python train.py --n_kv_head=6 --vocab_size=2633 --norm_place="pre" --bias="all" --parallel_block=false --init="normal" --init_std_o=0.00408 --schedule="wsd" --final_lr_fraction=0.0 --steps=3875
Each number is 128 + 24 x the weight over its row's rms, rounded and kept within 0 to 255. Layers, rows and columns count from 0. Numbers have three digits each. The size before them is the row's rms in percent of the matrix's.

# layer 3 attention key, 192x192, rms 0.101, rows 95-137, columns 0-63
118:173144152145164132143092125094131150122121138117085155120131089164111138131157151138124156111089144090155171109112134148124134143170100126114128148139113184129158143098071132092131109148098179
093:091125123131105134132144127139106111140103122154144105100117104130139144121156148135136153117147145138118144131151142128142134148122137072129160124146154128165130149099140111116116134118156140
093:115128157153165152132106143112128114128117131101161094169129127192126131158138123124139164113117139124110099135103119125141118152145126120151102085087107138100151167104129174137139169157123124
090:129079120127152149164163121116141129127129147140138107104136058073150130099137110114125119147154156166084142152130164143099138128119118120089131119137178093090097119116102110148149127108154133
089:172111129131169108122137168138120149111132159105172130143104130148121127117132140154147135116162166131156096129160134125098079110126121116125157125108103162181132125124154163158134122157158114
094:150087155084101137151106166123171126159117147117116132164133143116113143101108155140125138124129092142100102126122166119067143137114115110088115121119136136130128101152070128125076141112148129
094:160119114118140104137094159115091137149093081123165080102143134120139107126100112120112134175129122128140123161144079108101130122112121129112112061143120147122127095113172158125107095160143128
090:128133141133092137112134114091135119157145118144159159107156074132146125133115126129138152138148106139108146145134164115163112149152130094067107116138131145102147139141165145145156097128107213
091:106099149155086111128102169132140119137129123141140172147107181111142126156133104147160131141109157114119146118116090137137142115148109135143078109079118092146156144125113103094147099139101141
087:164117141087113156131109140151128126148116078115114126114116128099128137121112156117163097132124113122117163104146132111077115102119113075123148101075072135180118138133113102131137152135175108
083:135069123100110139107118136096130154135108142083103152158139089166101127154147151137152134127127118110145151092139111120128114142129110073141118153163117138141147104141113121135138104108094152
088:075112099180117085088130129108116125147191087179147149162147127149149136137147116120112106138134181150125152147124131122104166175128096105131173118103170113083123117106133147089134096107111115
083:141114089119136140133166104102192154107120119138147124174194110153108140139136099112144098131139113115153136130130129170150138173117155155122137168152089155094145089133166150133156141136102119
078:107141137124094130101169136107124111081121119145107145120099156159133121147178096122136143133141120128128149132120128107143148110148126095134123143160121117088099128136103127150147152098071166
085:152133126149144115149168142130112123155121126141123154150119098165091103095144142155120124119162146109076112116112104087114145129117155149149112182112118134117129131141147155147108130111170124
087:128104113104151125112120169132123122118119128180117111140115165116122158146136133123127137127135129111093095135089129123151157097107136101132135147138152119147133112128116108138129141134122128
091:092132119116178160132155128096160103158147165156104134116135139110139118140079142146153116120132096130142133096154159145108125123136110134162131115126113096102116158106127123122147120112137115
075:090138106129145120124137140138166143107170130133167128124139151163139122122157150145099145149081030147152162147117106177134157096151108115142147081141138121133139124116110143114138155098130123
095:125158113140160105162136116125128104149149101098098150120187119085141126125162117153146135147164131116148138112149163086182128131068147106130116072177135150138111167107145114163114157078093140
086:123118153107123131140142172158122165161114126138141131177106117138122119143131158126061107129138140132128106093120116102102165090144123106096071119100131099109107121122106102160094138124108102
086:145129174134133152112154133085080085112099094102080081110101125144148132073082150098137101138128162121139117146162123145102161098130108093128127110175152125111132133077115161123165138129088135
090:126114131123094134117145138134139156152117118116087126151118160122156149135151088134131157084089113155069121148126112116090123137139110099125122142108177126148108102113104132138131099117158047
091:144141146136148138146124152119143120092119157152108143136161123164148098119127145153105112084110102142143122128106090119150174139113127112139106147166139111149117193152085179078106113111159130
083:113158116113107114104135098142139128118130122122160121097128156093103077125149143139143110147087121128097128106136216095166147099166122112156115100114118109143081117118109112133146154106127155
089:116142099161145172093084141103170131154119163121158090128091125140076088117139103147113137124132112093131143141136138115112138137160106106116090108146126118100137093146166158117094139116114151
089:130128133157133137105113154173113145130123149129103122109140142153129106102073149149126096183112119099162124131105137124117099129115150112117133093135105122125121126114124156160129098121159131
087:130184176100153103117134124129102132130150103184109123101148081128125125110120100128069166132117125077131140154105102119110123107130095104119139129149131107099095102127100100107156138125153137
083:122141141110130104117127122094149147113145130109128151065144169123162107152158110168126148140132138151109149131167136140149100147136113132156106124081124131136120154116125088128132146158092138
089:134105110125153169141104158151076082121118145124107140113099125067149147124113185088098183140149132167170112116090150088125151180148098111184117162128141118128102145119161150115134192149170114
088:091153135133100158135121102128152134111169127099182145150110105136148125130123123128103082127118141140087141132169145070138143114165129144151097153107125145106148127104165104116156133110149170
092:099122136133162132145133092090072120120142134106121180139120112136156173139096074136134128135064142111084142074164133076128136132116120154149150089181144087103090145133093150127148166088132117
087:096156106140148128092121091122150115116126137098100120131198121111104096116107161110140153105069158097163161126173100131143159164101162166096144093133091126109140182098098097159139135146105092
084:130076130130082153161113151109139159123128142119091109139095098105125136149127147100133158120132087149169123089098127154114117160101132131160139107101140111138110113119098123106144165107107054
080:121121127123130127110128101096160149150140113110125145144137103150108095209138092104153145136139100108128165107131139158143085130098121148164161117111128117164114172135087117126101153115134081
081:101111152161127131163146137180114112167117092114160137160171100109090148120154165147140112093096141151132148114085114175141105139112128104148106108136131123133107119149160114193099151141148105
083:142133114123124064101114150108134132117125132127081087163152139147150104110084108118157121126106126144092112114120139163139150099118150144129116161141126090120127110105138136117123118058168128
085:146132124160121093116151113152156129122196118101142138141105079164139100106104121120129122151149102092150136132169137107141102094126092147142116108089101162148121147117119147094151125177119162
091:125154154129097104122113122136142149089113121133151125131139152170125167098139131150157190096110153103164129135148119114111120153123207144107142139161120137171152157141131182148124081139124131
088:129148118207152144158111129126118127139147111147124118104100175140143161120124124155080104153079130119166106105130113151115132137143106127097128118167122108093145126139112162108129125153126141
079:121128101135104130143107113154169161113166126126122172142144111115121167138165133102148125159135125144137132121110186110145126118072142138123142139078122107115127139131120116106130151147120117
087:128129145077160148107121139135131125111164103108135117146086130110095146096129166114134145118130120096102140096128110103071132114164137112115131144130139148090114159108121093158094129177187136
085:127119136110109149109130092145121160141146110125135138186115137133116137120162141112145089122102111129145132105126135148160118124132152089159094109120126147113129145122122110121124129144129124
085:121141105122137154083136092138099080146153120129119150081170115122125169141138123167105102158139144093124149152130094108124151115086138092116107121119147119090136118079130108113149134132101121
# layer 3 attention value, 192x192, rms 0.122, rows 64-127, columns 0-63
104:178170146143164135128157088144113121135109132134144136108118174144140119099125126124123103159119157068103175104128138120123172111120118129157162111077118134159112115147152132122126119131172135
100:118139139132136131139138118122153129122084126147091147112137139132153134084136065129126134119145125097157127138114145161149138101128157164133174151096154139133159182130131112099158121125138119
096:119103145063119154120111131137175132144144154098117130147126139124117118132143147131119093107105133109141131100138153145095113126098130122116069120147135139121166146108111180147146087106175106
106:124126123066104155163093123139120115141099168104116134108107147104102138083130126103091121114106137155095128125110163116129132082123156113139117123165174153094135134134123087108153115115134151
090:159131116129115151129148109176127121129128129121102124148133094152111126096114131172089114121102099141096145139148117118104140108106099105074110168115116071120148107172147086134121132139161133
109:153099119118090096094149138100112156093112103112136120146130083129125149146131168151137126140145103158155139147191077126113125081109144163099124119088154090135134108132101118152132102160132070
103:164077150106174106113125127150107149158144180094124109131144133144081150152107119144099147113152100139139121144129144136139100139148103084168095126158154142144153166132139150097117170128124139
098:151143133081141102120137188110127109085126157119149100124136132105116102158150144147122092129119128129134144150126076124118124170096172136095134153147112120102157154139090161124111163169155054
099:145138146142110142125150140114128134112144155138134115158197171159114144101104110048127094103120151141120118114114135136124150134156133079158159112141108144165139146122134104144129153146127139
101:143131156114128182135103147136141132170130137126099121105144153152128145080154105124096124131104161144113148156110170157174134091124112086105098137073133081125128152085088111126093134130172106
098:171123135097129166118108107123112138149148126146148101119108122161140117153148149207171170156124130093113155121127139130148132142121135185115098112118143113155171146124103148167137148142123151
098:118105128100135161121149109130121136121120150164122143138129125092123146149113093140146122130177148103151147126087115134127106131111101113105140118138156142106110143104143142110096135164149117
099:153149152148130159108088130123135135161125147107121133124127129158128153148120102150137082155153116109146116140162119148171093109119142168115129169156063121118131127093110128115106159160110148
104:114154166097153129152140074128145142113156111084165078137110136089119102125137124125124123164125122165123172106111140060120111130117137089107117120110118164119153126091108089123073086094154162
096:127128156194129140080146134186101155130143145148148107140135095116118135084133105078142119118118198121147130098110138121147140116114167174151189118102159158139153139093139086158140109109118137
106:133140119146126148161149127112127138086101122157129092118107103157102113155099089130117120138155107084091151124111108135155144118125152152096148137171139130101131130124129104090156137123140165
092:150155112171095095128140109116141141125129098153156147120172146110128155157124146156139148136095138164117070093145131111099125120167102121082124106140156078137092109159110112070180126099135163
127:116153144116140098116163158123132147083128131126134159135127126151116109176141168164132127137148106147136110155169116142170132095124113157096114128140169125134138102117133130090075147131136103
092:114141165121139121105142088136126153158130106091121102146102123173109192103097161158126144180115157160102172155109162134126159144128125100122115112102121141134114114128118143106120144117145099
099:179093151093125124165138169123150119104136101113142140094151144072148116184126132086123107154119120114145150076148083182145127119127114115142137108117122125153167138097176165129133136092093097
089:092091139196126088133135117164097158116092098127116153132139141105127163112165158068108157068131151145140191107145144158171083184106147112154137111155112119138100123135108142163117123113100136
097:115180135148116113097108081132105123160113131111119140148056110107129131154143130136122163127097109114102170140087105107116131110087100136130105127161181110088153131157134125112081131071117142
098:132159153155152096156148154115140126145143152167129132151174145205149115130103127122116113140133140084133127112123141100201098115162128105134132115124122182121110139112145121143100138132127115
108:133126116135127190110094098107121144123099106094085149104128125165116149111119085128119151150120111125126132089108101114124131123110100088110112140161090102126120114130140127135153113106092138
097:161084106138181128150169111119135122144153131118092136076131111152140150122132141158154104174162135108149148145170155151115123108142101126156095052148143135111129128161164151153145115110175101
098:135178139120072107107134111082139106092118110152156117134153126111124107124098154104116145141113058145141092134132091133127113130106147156128140141088109089098122092165090140146110068128116116
098:161119138182119141162109115130102113104150152082134123159096141108095105100150158131135142130144125142125120144111139222106166136111114105158123173094117137135127142139109128174135116108101115
094:129114104131182090139163129125145133137100127105116123113128142118137109126154163129169151137129128108135114115145141160133097123104159088121121161150135083114121145134158098113077166087168161
093:104166112151117132098137171122137092089148185167145131126142144129147140160134097143141136146130135120111091185125167117084130109119124139062132099129144123112094173133138134137090178120113145
097:115138124103141111118141112120149112097146104082135168145168124137086102136120132103155124103151081102096133119103114139145161102093109152138119155120116133119140125077075132120121088135114181
102:116123131098093126129135102154128157124140141093130095113135140107101137123158154095174128027128106115141157137132125103146116159148160150092109156113141133123118117145127115130101169104126108
101:149073086094153095156163115132093138099174090098160105112147138075122118137137140121159124135110121130166144131179114086110112122121143094129112106130108104130149154104157146150098103143130151
094:126122144164111121110151098154092155105146146099128137071109123091129136155171105135163153137134099112080139161135106099122136111141122140112155062113135126115100136094131147109125121132101122
093:079167102134141146083147143169123104121138142125132160160122120143152121087093108112158110106158153095147122146070120125157157126126112133151175162088126134133073152123132107106142140140101122
088:117107120098116117139149133136139109117155145097126155106106169106096135097138142113156166098108104148094079120120135183138105157168117102163089127092121121152108136109130132141175147099091135
085:175088137132118156137101149133113127108112119127120120108105116101110111132153103105113140114165081112111132169109100135091114130111158042093114122138114137153156146158159123148126113072099086
097:131131120098145140096132112137117133141100140122108165103120128114067126093146136111153134098132138120161149108121139167119152147116089153123114116149125071069106135130137151129181133136140121
093:102096105115120154158139139118111136088150141142131105148156092167113105080121170136133121127093123123112128101119141133131133138115151091104126111150137141127138156128134132120169147121105204
096:130107125111104112175136148133116133150111170157146122108124134145108135149102126103160142111105156124154151103136147104090115123152176104131116131110119106110107115086168116136147107125139132
088:161108093140111101122108083122116125132146118146115128051155141087171108116119136165138153143115152114103158140138162138098124069152122086107137181135137069137133170104102099130162154161135091
086:098122117136119118117114117142123148140165083107150179114117142133128152092123141133113104129141163147102178196135145137118076134158160158115114130128131138131156127148135117091122154109145132
092:123127099128155149102134123139149102149076099141111121150137105128132113157169121087141131085160123138120150084078134154089134121064061163116144135170124171108121114125156119139119146105157107
085:162148122100129128167109109130132130130140163131156096147162095113136110120124116148123115087117114122126161139133088135096121112131146137091129159150099122067123134117162157122186080116096136
095:138091138120138106124134107089158130116139120116125162119108157102112131109118116117121148152187121116123117130148099149130148118123147153075111121099098159140127157090112156106138133140127107
102:122100088078114124159094133114095062107108157151102102151139127132156105140138143118162148074110111142125136141121161102102140113176149120123139165186133113147132112105150133120165110129138154
090:076106142176166131177105108121128113150105140129131136138126143113117148134152137129109090100072137111156141141112158136095122125166155112121133138127152108176150118137106118159173120159135114
093:091104131147135112124083145141095164144085115143122120127137110159096138160133136153144108139134113167138086124151138143135143135113105106086146134125145047112107083136125159122176159121094123
093:094124127145143130130147163138118099108118142141120113159118128089134147107118208115120134134119123125137115098124125113149129118136116089140129096193139129150146082165139110141101140124105119
087:076128146123132112104108163128138122102113132123120103170166091098130153096154144142125104134159118170117094120107101126144126162152100153130170103121152117167120080107099133164137121127097151
085:088137145111141154158154126154107184085129174093174114161137143140107147125156127125132146110111112077119105119124104136159101156144148147113114066098075166114109128157104103125108126142088152
102:137119064130104157148147124138144122183140144132101126162155146110127126092128140150118118130132140101139145159179171143165117152140058121152082150098088132136154104132137144122098136126162110
086:123154165181149093099107149134127131070139139152096137140114120130104116135099111160123114110073135125110104113133149112153146113157118117136147112126112116141125155143145130127165132138069156
096:156144128084144185128154129111145114127124112159153129101123117131134100131078133123140098119110127141093128127081099101106094092165177100103129156129097135079107090133160122115132109112139080
091:126116180095132134165094067149153133157107135094140165172099096147111131120104131131121114092138104151156141144129082104146120143170109130139141132105137110140152074093172166124158123127163155
094:137158120141138138104141109122118093168151135134150116132165102082133118109117100138134088191116150127117148131124128107133153132094121140146112180128108146164150130126143150163097128152100132
097:096166158127130145082105144143163137129145133130130141131152096136136110127164106118118104136160147167087095104122118137136076102102111119114147131095149154141145129112147136131155120123118127
083:142114149156111131124092135142144135122137132083123132105142132123128155100173141140146115136124113151158120087153121136126171152142124161117121141154122093178123076152087151168150138099091124
091:130099126130143136150153097098150149159144159106076115114103120120147158094109167126171190099143138139137126098141162159140137119109112137126140169111134146140131182148118121128120151139107146
084:137124163168102154165098146125119108103129122123135144109104167161156138137125166150081121115136124106082099139115142130088085116198149162146122105075105131062165119135141151159111135132106127
091:127130116145135131165131095140141134121169140119139130091095159109119111185137117105153156118066110170164134133130147139123118134137111151155106078153115158144156105140135157107177147107097142
094:145098128124126120119154190143132090110154103072084158167139155125135138135121113093130146098124144148118111107155109158119122152125133128132127102149157108131135122149146115096164153142113154
097:156147125086164118136107167115142147054110165136150119150146161133108139090153113109132132114110148149123116121145132150119153118168139111144156123130143067138120097122149112105170165148148144
097:107093094142158112190126143157116133135161143135100162106116110093142134180065139180111095134118113104138127123163139139132123129180141148118098132080156110178094084141084102132102136095116156
096:101146126111130137165113096110109146137138111107099103120164155086107161092141137130104104110138133123139130154120139091140121132164147120149088145131098135173125114146102125109099138093159105
# layer 3 attention output (transposed), 192x192, rms 0.154, rows 64-127, columns 0-63
099:103117143122115143146106123127134162115120124130099142126091104130122123113113159162093110087134133181163118147101125159101099124150109120107096140141132098119159102095120129126114092142104140
086:172124137151134142134116111172160128120160111175135112118085149163147065128138128163143087107129130115149137112117164166122108140151152127134071132128111157132130062112117120163158136104152112
088:136140126166131098133152179099127127087142171131170126126159126113159138160106154106126126152155112112178095125122123141151127135123151101112152124119110090124135116134098147063121172145103167
094:144143152141119147094142141123131133145094144153098139136116132116138162154139126188173151134145106100127122140134099123150151148133133166089091114155100124119064119131120155132137150137102146
088:111124146090164119124154149090121183121090136159104125092130155066146159163129123107129143136106153030150080146115134116137137141138147141125161126156132146155080107118119147106093150155146121
091:113093115106113105109117128124175095114152149125144121141087155099113142103110121125102128141166177157105090124099159137130109106122130081123170103095128153136136125152142154097101158137140107
096:107106133152118160122108150095147133096117168162137153113115108141129120131171115116150114150108142119089128138110134100096123126172182091096168103105100084103162129131122105125145169158123112
083:136128123145125132135129114102151119153117135126144150099127105116163132086110111142144160087144114141104100163087091139132129124139099126178111115103121156129107128124150093147136159064139153
086:110124145118136148105129110112137110128090140109137147132065102108138134150109105159117138123092130140102149082114109103167137128112127157148103161126118096123100118115151121138161146170108117
097:089113113143149118133175134131156137126099116178133141141141119083148141146181129154146117118155130125166102074114120078143134156114139134177128153175129183096081086128148110123160157133114139
079:108149134161138096121109143092143151100159104123070105121129106076096130117134110082103081134109145122172174148142103126123108145160082155099127144092142076106126132178169099114127109111099097
090:144138092151111128157107126153117107148120104092156156120124112116197099093125150126131081112130114096093119123152108146121093149133091169120097122068100118126124107133122120109131124139102138
089:083121121183099102158136145124127127148150095103128103121172127128114125092139116086089145121101172146124127106138142164117109129135082125143147103124148124100155127141143071149133136118113085
097:158102094124124140112177172163134106126115141173113132121128105184125106118177118144159131111130154119151109128147154123122101098121121134155123133141128134145103152153105153121180107133090153
083:191127137160134111154065107175140096154119097136129154132079130125143142129152166129179120112145120113124164132119133112139128113174114139098087119170119106117144088100120153169122142129120107
092:151139185084095162122128107138116108154118145108124132125107145129138106118141157182138116113160107123134129153074144135159146117136143114156149115145109114124122130146168108163151146126114157
084:145109143130148159102106122142103120109182142057118073129152132115118117156144140124164136082121116142174153113137087122087142127131140146108152105111128119120171152123172083164077121162161116
120:148080097140142135124135105138158121153110136127139079096148138148106147149127072156133198092143150167097128126126135127156106134120119085127133108111104179147134152151096146135155150094133176
080:115139100165111096154065161138122089147100125169091162136131154104115111093176124116113117101120136080172120124127111112096130125178120115099145166136116110153080102147119134116090091151157132
095:110131111163128089081170171114141114119105179169141152159119091179115103076085152145112145123135140159133151114160125105147110147134110129127102180069139121097125156140066109153134143166186133
076:153133117117092160157106131116096101118143127101128151137117149193166097150097149151125093162149150146143076111094127153134160149113095102094118144130094136124124121087102133098115108132142157
091:194125107134167148168126164136132190126141106191111104121154114168115185142119129138160138098109152150132096158155149162142130110157159139118150162128069140149131121132155110139127110153140139
087:142125128115133101095128099144097148123139108126103105119170131118144143122143119188148155099115089118126127137141135172095123181085130108113129126125120122140142144133122109139124155100111127
096:108124125136136108111130156161136102153094086134134136140119118118107116110106143160136138121169152116137101125156150102132125101099152137131079142131141180144103087151145123114113153148146135
084:115125165140079163097133148126121158157099125094129131141155124126100112118145155115097082088144168135154165116125111123121123121130121129110131198090114097162144133095043122152130129103152128
098:132099114131142131131141123159116112152136146095108105149109143142098119146116106134150122153136176147136149093103133111137108118115116119148098101097117144155097135128138150161130140122108156
093:086174119111160074136137127106170125110125120133143137110147130110165147132077107112119120165149155118150110137145137114139118148148139137103122050158137130124125116112124126081131133114073129
079:092142127171101132145086121130121156139155105146119137127126131150127127171102145108111125121159125169127135115106105111096138114135123108120120124151127138145163111165103142165206097171110153
092:142109117140156151167083092134108152153089095112156122114115115124102100128160110127122125124176122170088137100076125127131141115141098113154097144148072115130169115139167118138159141172099147
088:155161123135132115128172140142127111144182146154118089123130111107153107108131132172188096102146134137101110126155141083150067118110140127116148116116134161112106154136154132110128135123144115
093:114109138100160136134143126102136149148068100105103135097098154110184146140113110116137153156141128113124079129106132157118109124081082128135118136102113138105086152127134134136142113151142161
081:140110157130120117100155194130115064116138140123112114143113127174080125128141155118103101135182173158089128129139156086140109123104132141140139151099154158149132164093085173144143142129195107
080:111113110171140144107081155145140109158152160143095144157104111113126147124076148107109100094120172186149118095117142130164119143148120144114118187138142128159134104190110168134153123140189073
078:127105155114095108112112121083117129122093085119106130115104143113100150160154137129091161150139083154172124093116123140121139112107135097132069088156165116123150102138125106151115079111152121
082:138155163161116139121125126131112093153127155114139107096136083167120131147110088136124130162119116107141135158176115127147141140101166197129154116134140125127180149121082147125134096136175186
082:105138107143161104137095112132088097110138137101151166157090088138160125149069123166135104140118172135116142107128161098136130115154107165099091114141158108130122091162088154100137160153161139
083:103146140126103113110114122112121131133098113095146087149166105142116176192132135101130124107158128149100114135096140094144117109112159093101131131113104152170159116126140068172106134113133122
082:133149112121095127124109130142155092174088107084129126094108143125129095140110146113077115156142121105102150153133131126158147133139121125148115138144122127139150119100171154133122107138153135
089:107135156132097137087127134112131133085107092109095195156112118114148129105178184128134135131157092139140120121106118131180106131102095163112108120149143131145094136130090110124096144094155107
079:132121149121110121102138189131111145106128080095126161172101135146102151136120129125119110129142112106165090110108115107093113149126121180168088102147147129118129064148126155130168152119095117
078:132154163110120145141114115135089103108090142124130100139081138127126097134122133132172133122134091145178067117153165109107138071136140113148133130107119146121112155112120163159125131149077154
087:099140123107138148140128137128118121121156156116133103113120144167117158129102169132128122135092119142159114164135143136152142116138129100109137126087114109182138160155113122094089109150080143
069:130095118165082145085124168131114100127105087135154149107111133119142118100134126115109162141134128126134150115092158126161140158113119106161098104111134133162100141099120076155086134095154102
086:083124157181109130137143123140104165166136107161149160119171126087161113103179138116144133065134148121139130078132132124157100150184103120152115144117118163120073109116105127155109140115102108
092:179128153137136141108136115134137139093141070086135145108113122134136101127091113132071144183105122104154159136142135155157140152110090140159085114096164105127141161141120094129130118129111097
090:142118130092116128090158175163146165109132145152150143095121162115096093131173134123135142134159120095151133097117094131142111111089161178091160120147144136080085131119123143104077158090091097
084:138139111143138123140179123132187090133178145119165136101124154099135113130119142113110116140144178159104176113114115087122125107155158145145142127153131181116117164181152126104104114145159095
090:135152108090143117129122098132156171105128141183132154133144135146098152162160102149138121155120134122091123144137132150086116114124178143084163150084111072081105136142127135104167139144090131
078:172147100131116152164176135120165125145157138160104157095087167116101140127135120131103126130131130137121146151104128153110123127119135139089145126129133140072132164137139151096113128126148106
065:139120122146089107118102086105133099135112109138115137069123102102151084085158150083109115127163126160129166125139123131159120138170086126102126165133147098132137121100126098130115120096173094
094:101096133080122111078132135090111088106100129143129097141095101116121147146138141149133134131124098127159115130105103128112146124124163094139175097128160103113140112128157131152158106121096121
086:184110133093141126148129131163109150149132147179119116130113144102140135129115086159101104145152149123081152139117099128090131111101152134117114152174116133103143092142151131127106115104174111
081:081110116151095123119097099125135115109123147055143151128131105136111154151163152092139158100135110156199151144120144158149157106068130114137113095128152103165130155111095140127076144136126173
096:167116107141116117105149122121104117156122102133106110104166114151130103139097080130117136142120138086102105122149135146091108167085126129141115132130133156146140149109128168119148115081084155
084:076102137140103120127085174116154097106109149140128110125097172129111143088157158119136148108090120150145094099107130177109125109156160096172155090115125112109129110140137142102138122124107127
092:130099120157133141170126109138142091166116129146184131089135171137067159107106141116151149106118130146155165152135129144120153139132152127112138128127098145115134172153102162127101102166110153
075:089163139129070106117118119151115114110163129142125103141111154158074123147118097104121125091140124140111118137098098167140092131131154112139146138112117163101121163093134117164101124157147145
073:065167115138082122134097168135127120120074134102165136150171123124157112143165113160123114157140101106087117135101113166113115123133133091142153080144112128144140127089104147110123086128136138
069:156156143095172093137153079120107177152149136170128147139148114112101098134106075122118148128091142128087138139175120153146152159108131127136141170160093123134141152064113120098144159138184174
093:122134164168149099119101161106115136166110146117120083136162141180142133107113127136122106103144111086128107147147059121172128152168096166119154160115074152136180145146131160146115096158138195
087:132144138146136156162116083136139128186069156182150130103158122133107164131100165167115116104153118133132171166086155122159129129115122115115164128097119142101115107119141160145116111118107134
103:132100154129100118118111125144134112177119069136120143152096123083095123186105108140116122119187160120098165142115170094141106085111135145119061145145145148110102110112117137180074091125130096
097:136136140143112133105119125092110150119127153146110111155175105138132126049178122132130125145113099124145129130142112129094122135092100122125197134172154107066132177082170127098107133126147119
094:105097126114110133125124172123156114118119125142137111135078118120143099126125135107147164128140122128181118154154163157121128075093138144122168106101180125069116145120133150151115126155127121
# layer 3 attention query, 192x192, rms 0.107, rows 96-138, columns 0-63
074:110122150170147142147094110156134077107136126182143122086118143142139150116131203117135143084150121145119134141149147136162124109119136137108070125150139146155129138152155152130094151124126139
080:101155143140097130120165124119154094126142113130189127126067180122135146091128120154121141139147132140115140164116131100109109099129186145094115094177150180129125145161113151145138124149129116
078:123101144112112137161153138133107102131124149116121077082074118103113138116090179091126149085110135077126148147134116106144140108140106126133098142147180150111106161120149116162146161124123158
086:119143149160132140172171120141147134142137102130168091115100159133074120156098112091138174099152109142124142131113156143131147090134120135110127097138103126115153132120144140097104137125101098
081:136144101136150153137156149137091126150120136156162137156126153117124129105128140112117127144100104109115127133139154092132135109126133160093152120113164120105126140142145110128145106159176117
083:154143154162107138121113111146094140152093114102151092123163106137130122123148123147108125098114104118125129123156078121149124147196114115141141136147091099127137157085140137132161110126124166
077:092144125156137168141112113112134152110110143123126171088136097118145145128146130104103102132122167123143143090108140103132098144154136175111152167118102132114129123101149111112128130143103174
092:128118105102157154126128105167099182146127126167134158151102099125094117158143105154122116146113113151129163104144111131197088157107124153084105123132104161103098103104116122119184123127092101
077:087159164144131163136162100106148145195094122153135073120115137120110177168102141150092122117154133134117168128113127132118178132150119126138110201124133117161113136114139114149111107150120103
082:141144104156122150108136149103097112173126131178107134134161126161146110123114140100123092136134118112142149129153143110111111153139123111114132121117115123150098117118132106147177173139076135
085:136092126149091140105138104150139113135103100145105141182118130116109111077140102123131117130111139198120121101156173124105086075093131114122085090127166127119108112083129103126121076113143076
080:136158126119110147110127111096132135086097159094111130112160135149096128161116096113137112158160142115132097124095111124090116171115131122102151136145150075121128105069159140112101160125142098
073:154159153135134147175102100135098136133098117107129121142163128143088177162128104106092152128080109128131126143132120167077129170143143151104150111142101114142184099117107126123126130115055138
080:149121073126116115133094056189146128148133131141144138145119151112139122127099106149126143142118159140067107147107134150131150122151085120120126127139124157116123105150160109092108089112121116
077:185134138137081131145107133140122134126120164175142114118107121157114108102135124117112129144113151078086131110127125141127122161138147143165079139134142190113138130114111147138154134141143125
076:104120123105116130133137067155200108109164120123140129116122140129083088134136122097139157120148140098122149158136116137126156158163105099151085129140117144120157118095086066164120091162115119
082:141088095128144162111193158111173170117136134146130109133177140152097165113116141170147151153135148144045098109117143115112109127111172099107124144096138151158145132160179114111127124127128096
089:147154105144107146119108110125132080121101102125124127131098084124146151186171140120119181149127102140148123098133131141122162160154121124115125115131145142084085150094110118140148116115096119
076:129147068147148112112106105143112111122162120149097149120114102121159154111089113148165110128183118183162136158155092158159157116120103089105132123194127144162138101124140123116155130135173117
081:092168126087103152154111111143141129101125153126175130079127138114122112095156182103154146116121085142155122124147107166140143149114106117131113105149116144150125146130151116084133145131130159
088:117147144122105150101136109076110203111109101117107129124135180104125058106144108122074136109107092151164107110108130120097111107119138109116130139108178105106100142107141093116136152132154121
078:157122115121106145145175118096100120136136159120103109161112172179117148137124142144110086120097108151141082139129104138132111113129092152099141113054131155146140111132106156081112118082098140
083:117095115127131129136175142100123142143119112160104069113143147110129069115108141148130125107172125090174160103101187149165125146143147126150086141111154121116113136172145109124133154101146099
082:148133161140078118120120093116105138111164115108083161145166100092142108106121147143149149119160086121139105101121163090141143172113096103142108098119128149142133123113137147098132195092135112
080:106124120120167079075111123109138087138149130109155128157174152127133121114119156145090156144163125128160129121136118119154136179108121128093126116133095096149127134087102155156141141135138159
074:116120080118182114131131141122168161107115111126085162103122120126176157110128119130109124167125161141150115081118117149085118113100099123126132123121113136127162085099140121141119113112100119
075:114121120173165118176117117153148131160153177120136094096132137120146121167140124127140159151125130127147138104106157141126138161107175133155139149149152105154121140117115139129125168146128084
085:161116157149109114169151147164146142105085120159142132078136150103083177172166124136094137110147158093116149165111111069148119123128121085080084148143128124116171120142125142126129140134161169
084:126142130161159101131121126153172104089120170107137124147139138147100108142117108112144086143133151124128113128155102137149146149120148153123150116141092112132150111133146095088114127130137168
082:147126075108109119097145132141132080106136137122112104118120095150121107136154116179110149171083096106146144063153088129158149161084093129126133101096154094134138113118111098127170182110080134
089:136148172126173118132129141105076124144153096108138113131143055133149050112111088130132098149136107107105118132145095104083141112123129187115165169114119112094127127115145146120151120135141111
078:155143085129177110128151140138112123119121137141125150121097115114121128128113145069158138111141130175111114155110176097112138112108139068149114116159098148141089076162114141136093150107131090
078:143094106147149124115138136151127146097135115117109152131134111159130089112144106098139160138143150115119150114156162113162103130113125151135153108164127140125134109122105082168105127143088136
075:142116137133128096127096168157122062130118158118149102142134138132114161184095106092127124115142159125144130182123093153170103151127148147137119098115173108133086167092125111135103105130136117
081:135130115137143105135146127181169105108101138144079112132146110107130104110138108100119128118109118133099101131108118117112122126120133164127142155160132105099135129072157122093106133128099108
079:083156099131111141153115145114090153146139140092144130145135101174142135121122136145142120143114174068150172119130132147149117147120144134136132118093111134170138150104120125141108152122119149
078:078136154120129096157129142119099126128093092137156135181135084139159146111174121150172138135167103104098145102090139100076140127148123137141150184130112139094130141108115136136141158127136119
085:135127134100079137080140107125105131125183115132178136116133131148140143146148106139139154108169128126111085167128109134126121079114169093102102138109142134154137146122151158121137121119139113
082:163140082125141111142101132148117109103141139167119088196088123138129124128100117109144127172140087075109148117159104113095147148112146142161130126124126097121126129130128096119144135107135095
079:139113157144137128138110134124125130146122098176082091104148137139141144136164146156111128131125142098112136131145111121119185103109110156134134128134131142110118164148150146089141157086132144
077:075141084133131135156129119135083166137145144130108083096127117121115180141123129152123122160123135155138107122137119162149147142133121148079118116142111132126118160153134124093095089131104083
075:107142125109133131131106103091105142150153127108119090119142172103128181152155118179111166164113140098149149073150161146146172121119124124131139118152135131080170114118113099106149150119137140
081:066103114102131091113132147119163102133137076124153144143178126140139114140139114089147118135096118151160076092148117087124130119099142121107150145101137161080114075145136128076138126166071144